From a checkpoint of a small transformer trained on Wikipedia.
Size: 9 layers, 8 heads of 64, MLP 2560 GELU, vocabulary 32000.
Architecture: rotary positions, no biases in attention or MLP, untied embeddings, capped logits.
Training: a variant of Muon for these matrices, 1606M tokens, 6127 steps.
Each number is 128 + 32 x the weight over its row's rms, rounded and kept within 0 to 255. Layers, rows and columns count from 0. Numbers have three digits each. The size before them is the row's rms in percent of the matrix's.

# layer 2 MLP down, 640x2560, rms 0.0588, rows 399-449, columns 1408-1535
098:073084107142101135156202132112143139153117119111089164102100147153123082170138135121117186037156198152148165195181125072162111123185147110144121112084116103162128146158109123132094100105138164145193139158154107117117106126125103091102119093090080152140140123198133104109141161095179159065205146130128177095120090141120151082106107119153085199160175178155168145133140166185123153147118
101:190153162120122121088116197160138152151123066077111096142117153159049089112138100155121134134118126114092145152170110127128157114103122099079173121229038066072101162144132103080175168108142143096107077147162166109158104102089201119162098154112163098111119159175143137113085109197157112116140139088112085195112074102072133108119129153245089088102146127131082102186156152127105117161139
100:105090080055136171141103133135104085158155087130181076117136149161141135176139082170119124101144103185131111118126148127098136113158169093165134142213104129120103142217084181147115100091147188133145161058114109096125165090179113065133110085114110077132060152101140158085077154118116089094189120071188139111106128092134125154109094140172137147147077131106162139088134137114079129093145
099:169157160127152136157159119149101109165105158064121091077152145100081138132146118130098128103105107072127080136158132122114166164102124148034079144086125122107109151177148102049144173131160138114197101146070131107130151157107116224133093108117130160114111089172131188159147053100158154152129136139098096075085114137113176160135138175109160077124091087143093114111093131102163158158087
100:118106111121171156183131092117103152151121163170117146158111179121120107105084104126138130224171093101108126077118115111141099117132129111183139115126121117098115155147076107108130109143133104187104117145130120149118119145114127136159145097114097127124085155179120116101089157065126129082138136155177190145135106140084169135156125151101105113164172135141158130164106102100177148160168
099:155108215147094172113086053080113112077135092118143115153140144138119162145177083152135134155161131114115143124098084087139154103129091132091173112147156113133172146159110180173142148112129086121135145161172114070121126186166130103130166097135175067184109131151108101096138096121103150150136119123139139120135168124105134079124139188125105133116139163112102156173121163120096120060125
100:139163087110122126210124155101173157158118134070104171142180136125151146128145041229119099066082114157169148104146159165165116118131148143076163120123114132085171115190112146116132130149098102095158091186076098196173130133120151217120127113150187197075138111120098144148146154143052152107112108108109186088155139083134112162124086190086131197173126111095109170171121126121114122094175
099:148133103118158092149134100109182112136155100124138121131187110141109136148135209171166120188099133137116126089139169152109136144102154134093173131137068100147132153137165115145097108145130123105160070138072167141139134090149092093147111109083187124137118132116136154118133155129153122068112107106160126114187109118118111096141139080187135116144109115138139105182125173094216126170128
099:126157121117128058108104076128166098102151137108132147111146107096104168132124141138138120117077151082204115037163121151104138154190158132162188138163160120078126094167106203124148174166135133102123047120129127195128148151035130110114117069089157128144088123122152157079136140122193121135108163100116124183126161120112131151111184162116073178093109118098142096153089114119223112118175
096:131151180127142170169129110114125104214113127069079131176149110102105147130214151151150089115122045124158156088089155120119106116126131146093114119134168135091102128167162151201119139145076136162115156147071105115210130108148152124087150124160091133082123150141102114106141144086146173122097125141116038156172162132132142150130149191147164134126180117202106112144128156160073162157132
100:096062157141146043134114169143130164146122111184127110081079087148188134152074123146142109191101096213137177090094125156137175123125146130144160139126144160129145099143179163144108101146076094127114137121158057164173137144159068165089108144023161119114090103148145171118127175165127130147073109095164134119164191199160098099123140089094077148142119176088133162190129093154177137090131
097:175164085150038188159130165097121097125116162100115084117142130119073114112104174118132126093160136046105127133088118135104156121146143171090112134075140110101080152039129125131185075145115184134123143148127122114169119137155128088122157143122146137144137101115170097130126111121181109156131115118114161127169076126142142143128108074138168089102112162142147135152165096127092108146155
098:131113157136183129122129065099132144129139157167196133129142156105124020090105080151170110094127150128110114072127165179162193172109137096129097134086146150156141130147162192094180092183173123088167089161109104116120152095180111144140173144136209121136040074072192208117116138058157156187161102152111065058128112139127160167147110119162122118107099154111108207161175134112098114134105
097:167169131093140168193101165105097116105185143166161127152135100068082139139109177055088103155130086176080139103134129101108100172158120078169112116079208065094152117152163123105163155213106086106103130099118160107155096098095151176119138142116077151121122173145171096053091108117102132089200185187121094113118185110096119177143125067109171177116053148097109140148201165104139082117180
097:127147165126104134121090255118128093107175069181111180104112124119150129167149114128030140163100103107141153147164158103138108103126083091122153117160163144150092131150169138122153088158115102078111139087108165148139108164144093158151124097103141184129124144156142090078093106154154119154103099100073153187119073124059138169141134159113101151121156107092107069149139094164119084069168
099:138144108150111149130139142117114114130088146152123129075105105121084148094141138147127119078149142139098119106159125139086178120128089120025073113075116121150130139136089089096127091139084088089144142134140094138104142161149138222157151068067171109147150106122113171118159125152115141081117109174097173085158101090087123172142116107167155120102141114084111177152093117097105144151112
099:103128138165183171162115156114156112122085092161133191122092154136064154170082130090139151109159119213084169145143080112164066068124125135155104135107203124115136160141106077091214119093119112142195081190084148160120111064057169126118124126177071093130159141164104110142139094116105125165152132063161163084139119109102128131140111125127082111147070122152154130107082117125120121102072
101:188107171123125164078130121155232183228062086099133132133107134102169126145184121079118114090095167134121127169101078142169127202123095080151116119133120133125060139169118150148134113106160080181124125103108120139101126143183131107111134135138109173156085146117110150120146183110151135157122094179144133133067139194173130130104106163133117112144082107141122153118132171184038168115137
098:111128135103119132099121151154121142190132110102140151109109122127170117063102152109115115099078151153145110110075092096149118118135117088102070132171167083161077144132136106162098092135162125089158131146103146078102130114115116130138147162178077145155152124138169025136151141162134176151176137117147113095107097132134115104091194165141157060133105137151126138139112117106150142075162
101:140096173165116163099108155169120208096107176134154121195179150129108090143095115123044171100097123128118173100083154163109130112141123163103094109139121152106123106161159125106139186135129152174101045114138169108140113106099100151095143117169113164148150151102094119110146129151145143128151176109110199112147133094134161086141145127160154074134052112117108154117162143128141146114132
099:116142120120168148120153120114143098135123192138080164078125117120076192125120172154165123130101117086207115087127134165096136052108106147100127127163091177146101138120116109130180120123100218105068059141121062141112147124145188114138151111090114116129131175093125119173138177170113170131111200099157169130191102095153130106153133111102139173175083135118100149116170106114173113094188
099:148131117139107160109104157124112080122102056110115131110103090141165116112091101114110091193115139099084119124135151100095189193126138138108143113136152164151111120127136159088181186111112155107155127162154081165137132165208103091137130109137105121159155102186089135136125129153157158159150077103132148070125151120163099162170150131157153101100136098117115192109145151105174122151129
103:185093068154080161176127133133120141132107128129164093220100134155085162118123164161038102149144135169135084114167105182167147129134138140117159137168096052124138119119130146142109081088137087087084151142165141154160135148113114149138102099178156173100104166087168122174079126098147130109171098113145096070123123149175119099145119109134150101132167112092150138128109166139144145146212
102:162139145145167147160120098138121107075121026179121062203114087159111124092124083130128121097104212110101145143110157139106155126134113086161125128133189154131125110087178067127138149121165093112112139108118091113122136088055114072139184100070145050104106123151080157090132126096130114092111121131123052126151140179097140134120096115099123068112103088106119154082179084124114118124093
099:112188117129127114211090200138114160178115184150135132136146133146173103109125121106184083063092137146097125101074108138084151071117142164051163106094159108169167116160111119187138141147168098146110154171134123079117118136129171105195093136088096205176082139148084130171135128181142104159081163139195090140106145153144127117133096159111065100087135120102128110155154145123066161131145
100:121164112178033183134126149132120113071088073106127105082111122115148127167100093157047136058140102106156165164096166131133139149172162091118113138131114207131166112172161092095106165132139101139145172103115084158078128076169100153101152118162152122136169111120178104162121110168097132092152115120095159104185113127195126106078165153149127079086127100113126122083150158085041100177108
107:114131122158125232119096102100156136123200155163077120135157091156156079074152098099115119130034165194094099109110098086234143085120128142151134139172097158096162098168112125141131162116156120121136155102084104117109105135139092094056157137078140106104140123084123119134087106146145124109180135144150107095145143116122090153154114153130176145152084082107101099114162132138100094129112
099:139137135099139144122118115123127160110068161094099104226155136067124108104109154128158059136141093092160125118109075162142111135111097127143101139136179128068137153069114120121106150136067111122088128075069123147123146149150103199107131125197028135097116120109159097064166170145111152162090051147142149132174116116122110096122152137058143110098092120057122100116099089107122133110098
098:136142175095107165152201075118122113114119128102118102172092160143128154177160131151170130117130139116140126054142090096159113187101097142134112127120087106138104139090176092109042064114105110129161127149137161177137122139143105141133146151131178106150108139146162119145129139145066129098150113152150176110083037121131143120060152137138144061146117121115084146128169137112088118098111
098:113148138092173102108125140193129137143102133139081113064116124124092149176041148088144081084160115143205119137083093185104150183135062138141091116126122076131068105132190109133053135153094157156110135154043157069132114163160097171141120149124119181208155161157130116102161155131156138174138163124128142161088085145015149117128146111137109115100160178145157080107132114162135108123147
098:141127103170144143098083149088173088123198095153131162183107140106097040182112154137152161093102156113096167192163127150186147124153102111113118114105113115118176144129180141134145132141131084119164105100217104134146121125147157138149145105132141057140167091124085171163100198119138082113144145104115106124169128125152093141140113130149173095113135124103149129048066108104140145112100
100:135086168132078194116147110119154103157112121183150136132173131135149126103183162127146121123123136155147131091154136181163120156154138080129111146128086184080100147120140084110169079134145042112167098108100187095153130121170104063106082118096144173169166135110121075160138111180085172117111121112143135124137013148134095134169114132145211022122123092128114074106137108145170141063130
102:098187113079129148198113082157178111161084127144140152096090155093117143086120145138107106201112116051076141086116122027170069107151106173128159134174092158148171145147160156103066162053121038185077142097116146162086134146097152106167173175074122184214116140157145124065172140181120100105136081109134119149183104106073122113171144141142147142138108140174171113141086106113067150111205
098:139103129067151103126071157169137082087131113158137141138102109144133129152170145105161128087146137169110124120126133180100173086164174120099153136083098141145133108123126157137161087086122141121159145115114130136182147141092155111096106146112106144087169135117109137124048183168116105131121104154063091082180132140148099135175143116176124121116148129115141084185133130141124135098191
095:161116157136192151129134198099168154095149121154133100096117137184138111079148143104118115175162103140082106130213123098099184060101154118182167132134155083164136139146093088154064107131189138177068128147086148103158131102172161071131126146145091114137102126128128153144108106123108135096153173078116139141076141113150126131155135075110168121117150130174118098089210110140117184165165
097:137154115131148104075141078129109153203149093158117110072131062152104162206133066116110108096128113126142121144155169142127058170136070142112133096113189104152174140177096171080123187151107187120166156104139145098133111103124168126130216187172102160086116095092145124099115161119137097056171199163124112107140160162084070123134177110087121081095193137093132177123113153123092144117130
096:070172067130122106108118125102162151096146097099106178149067142098127126243158155106193139088128080158117140151157174154075194133086139136140129121150134131158169118137138144113133107142136178126090125155124138119065141149130164065119135150141155075073140131130127102110109139160100071109100088141161108119148146162161139094157145100142144156108112167114144113150195141086199152115155
099:235108166129171223135190157105096108109122169116187151128113140112180136210130119142113139173158164142191112154156117109141104128126173083156154104176118164133135198118156074108159082072108103121073162112071175134127116123135078110158153118178135116128136093102124145104183137075157082149140083050135153137093140134172167124153097139059139144111141127172188201151087114186113154168159
092:089161122130140187109061146177087112124155096159139135128200155116157120163117143120103163162108124131116135092117128152141147027112163130159122122151082070073127146079148143114106130121114179091108087144152182150159135137114117196144079091130253116124107107131135127146159136115160195119158186154118101086169060121135102166156222101190060140137143121097146185189092129088146166133138
098:112155146139139197089123172147123148127145050098124149133081133109177130114136160114136160088114084117150139123143139205132133124093158121106096120158119165138078103120150169124108111152169101137157144147133143109074139144151134151138111148116151127134134140151169138126148157144113057141055091111131111168136189154112151173173145115144083122114134116112136093092135137104127128128142
101:116144105124129084079127175126043155068137140120161139162121127098219047113136089126148033105118148073133094148119142164098120070114160128082063114171145145135127121149093139085155112052122102172094154126096100199138116140130093111143126147135107127151092100159105121117146187141106080107127113162104135096151206122086106128137139105158132086101122133175153198129149176133134167147112
095:088121125107160170094148113132109102108165094145202141216123186133097159138119133154151150120134144090091141164213118125180195110159138122070123127161127109174140139098105160145138126093155160151095084133127103152107134132154169186164164055104095121143147102114139139185121085125107149096136158168138137165107110129092113183149119099139132138138086145151121160106134108142137121130083
103:122124094132066087086138188129164144125122133169118119156081129113147159109098097134096162123132121138067146171128140140121133155114165161119190124166109130121151116125117161119144127076074136099105098179131109140138109120105141058144114146130157181138159163083162094154102138150100092160140108178133099118086101094135134080160117158138131078105157082120121100111174104159097113160090
097:123042136098136174150084153094183141162142187141147160132116119131125088132152112138122147133150135136090104121152132121056103141150145127071162121160111193157147179129155145114141158138050098123139114157117100197154125123163118085110108157176072132135106161130148122131174153117101135154098055131164164150152139109167131146150117095114147126132128132113155169097171188155138128143083
105:130136147089171118154047177125112125128099170158158186188128096159140114166116112121149085166110050174170121169135138145066116159130126112115158121135097131132103125147129131116181156192141155120129126139104117152131123115141154093161114098128119069173095178135148102170163121148128142137114109156182087183140180118149084119162122145129077112126154144146112100119102159114164153147137
098:073071137109127121110118136126152088134097145123105121085176096139118180093137105103136114086155092136134099154127130135137157105126184105153121133083174124104160143178144116120176115104127166091132117164145167153139120148186152150128088132154154135075167128113143127079051087091111079106153096143168177114142144140108139119140090172154170165122093126147126122123104118148165129147101
095:097144142176127141178066101088130123161182169166089136142116124129127211142110133093127108167152111121157163126164116088115163182120131088111102135043157131133157139151113086182144115145159174107151087147096083138133137098151183182131098097139117088147091143097124149046163123195138173113155141108162132101136193165127106142126155091122129209149163156119142081098126173138177114142126
101:077104138141113082126125074113122089126106113129110094105174112069143167129132149161093119107128168099087120164088064159086132087093116154102137127142128171145124168116112149162126171097146079104130081132072096106143132120142173148199126107089146195126150144123086166123155159165145137127137145153129126135113116105132116141099086158094156113114157133118100133184086129146069071118187
095:135105128114147146126150138120094100090117129155129161067152084159115135180117169080135114113144159078090090171122130123177142142139116101162036127098074165154198137133122150126078220154098086113104170060128165079159122108118145122079182149101110145120110171089167148092104085114103097155074168119147088100177171119093127136143135122140129122135133110183116134116174109121096111141166
099:106034113107150093104129110134189137093118117126142146129135151153121163087124113106192169168157151123074152110138141100117119184131141153132131130118118151108149170169145088125146162116080135124083083142142108149108126121122146048118110139131154132133191130089137062108150153173111102090110102127091110134146142122103160115119122111139172154123134172122108127138079127107071097133151
103:125166146164101098093109080119132153095148142130160158108126119164156094076109086121138150136148108180173099150159138092118115121089195150135147114045113189121147125072155077149120185179098102132123140095111099106119115153173122121117159103137097140151085182117152111177169162153134093233111102163101128158107179091050182255131148098108206146106118112124118146155164112181192129136136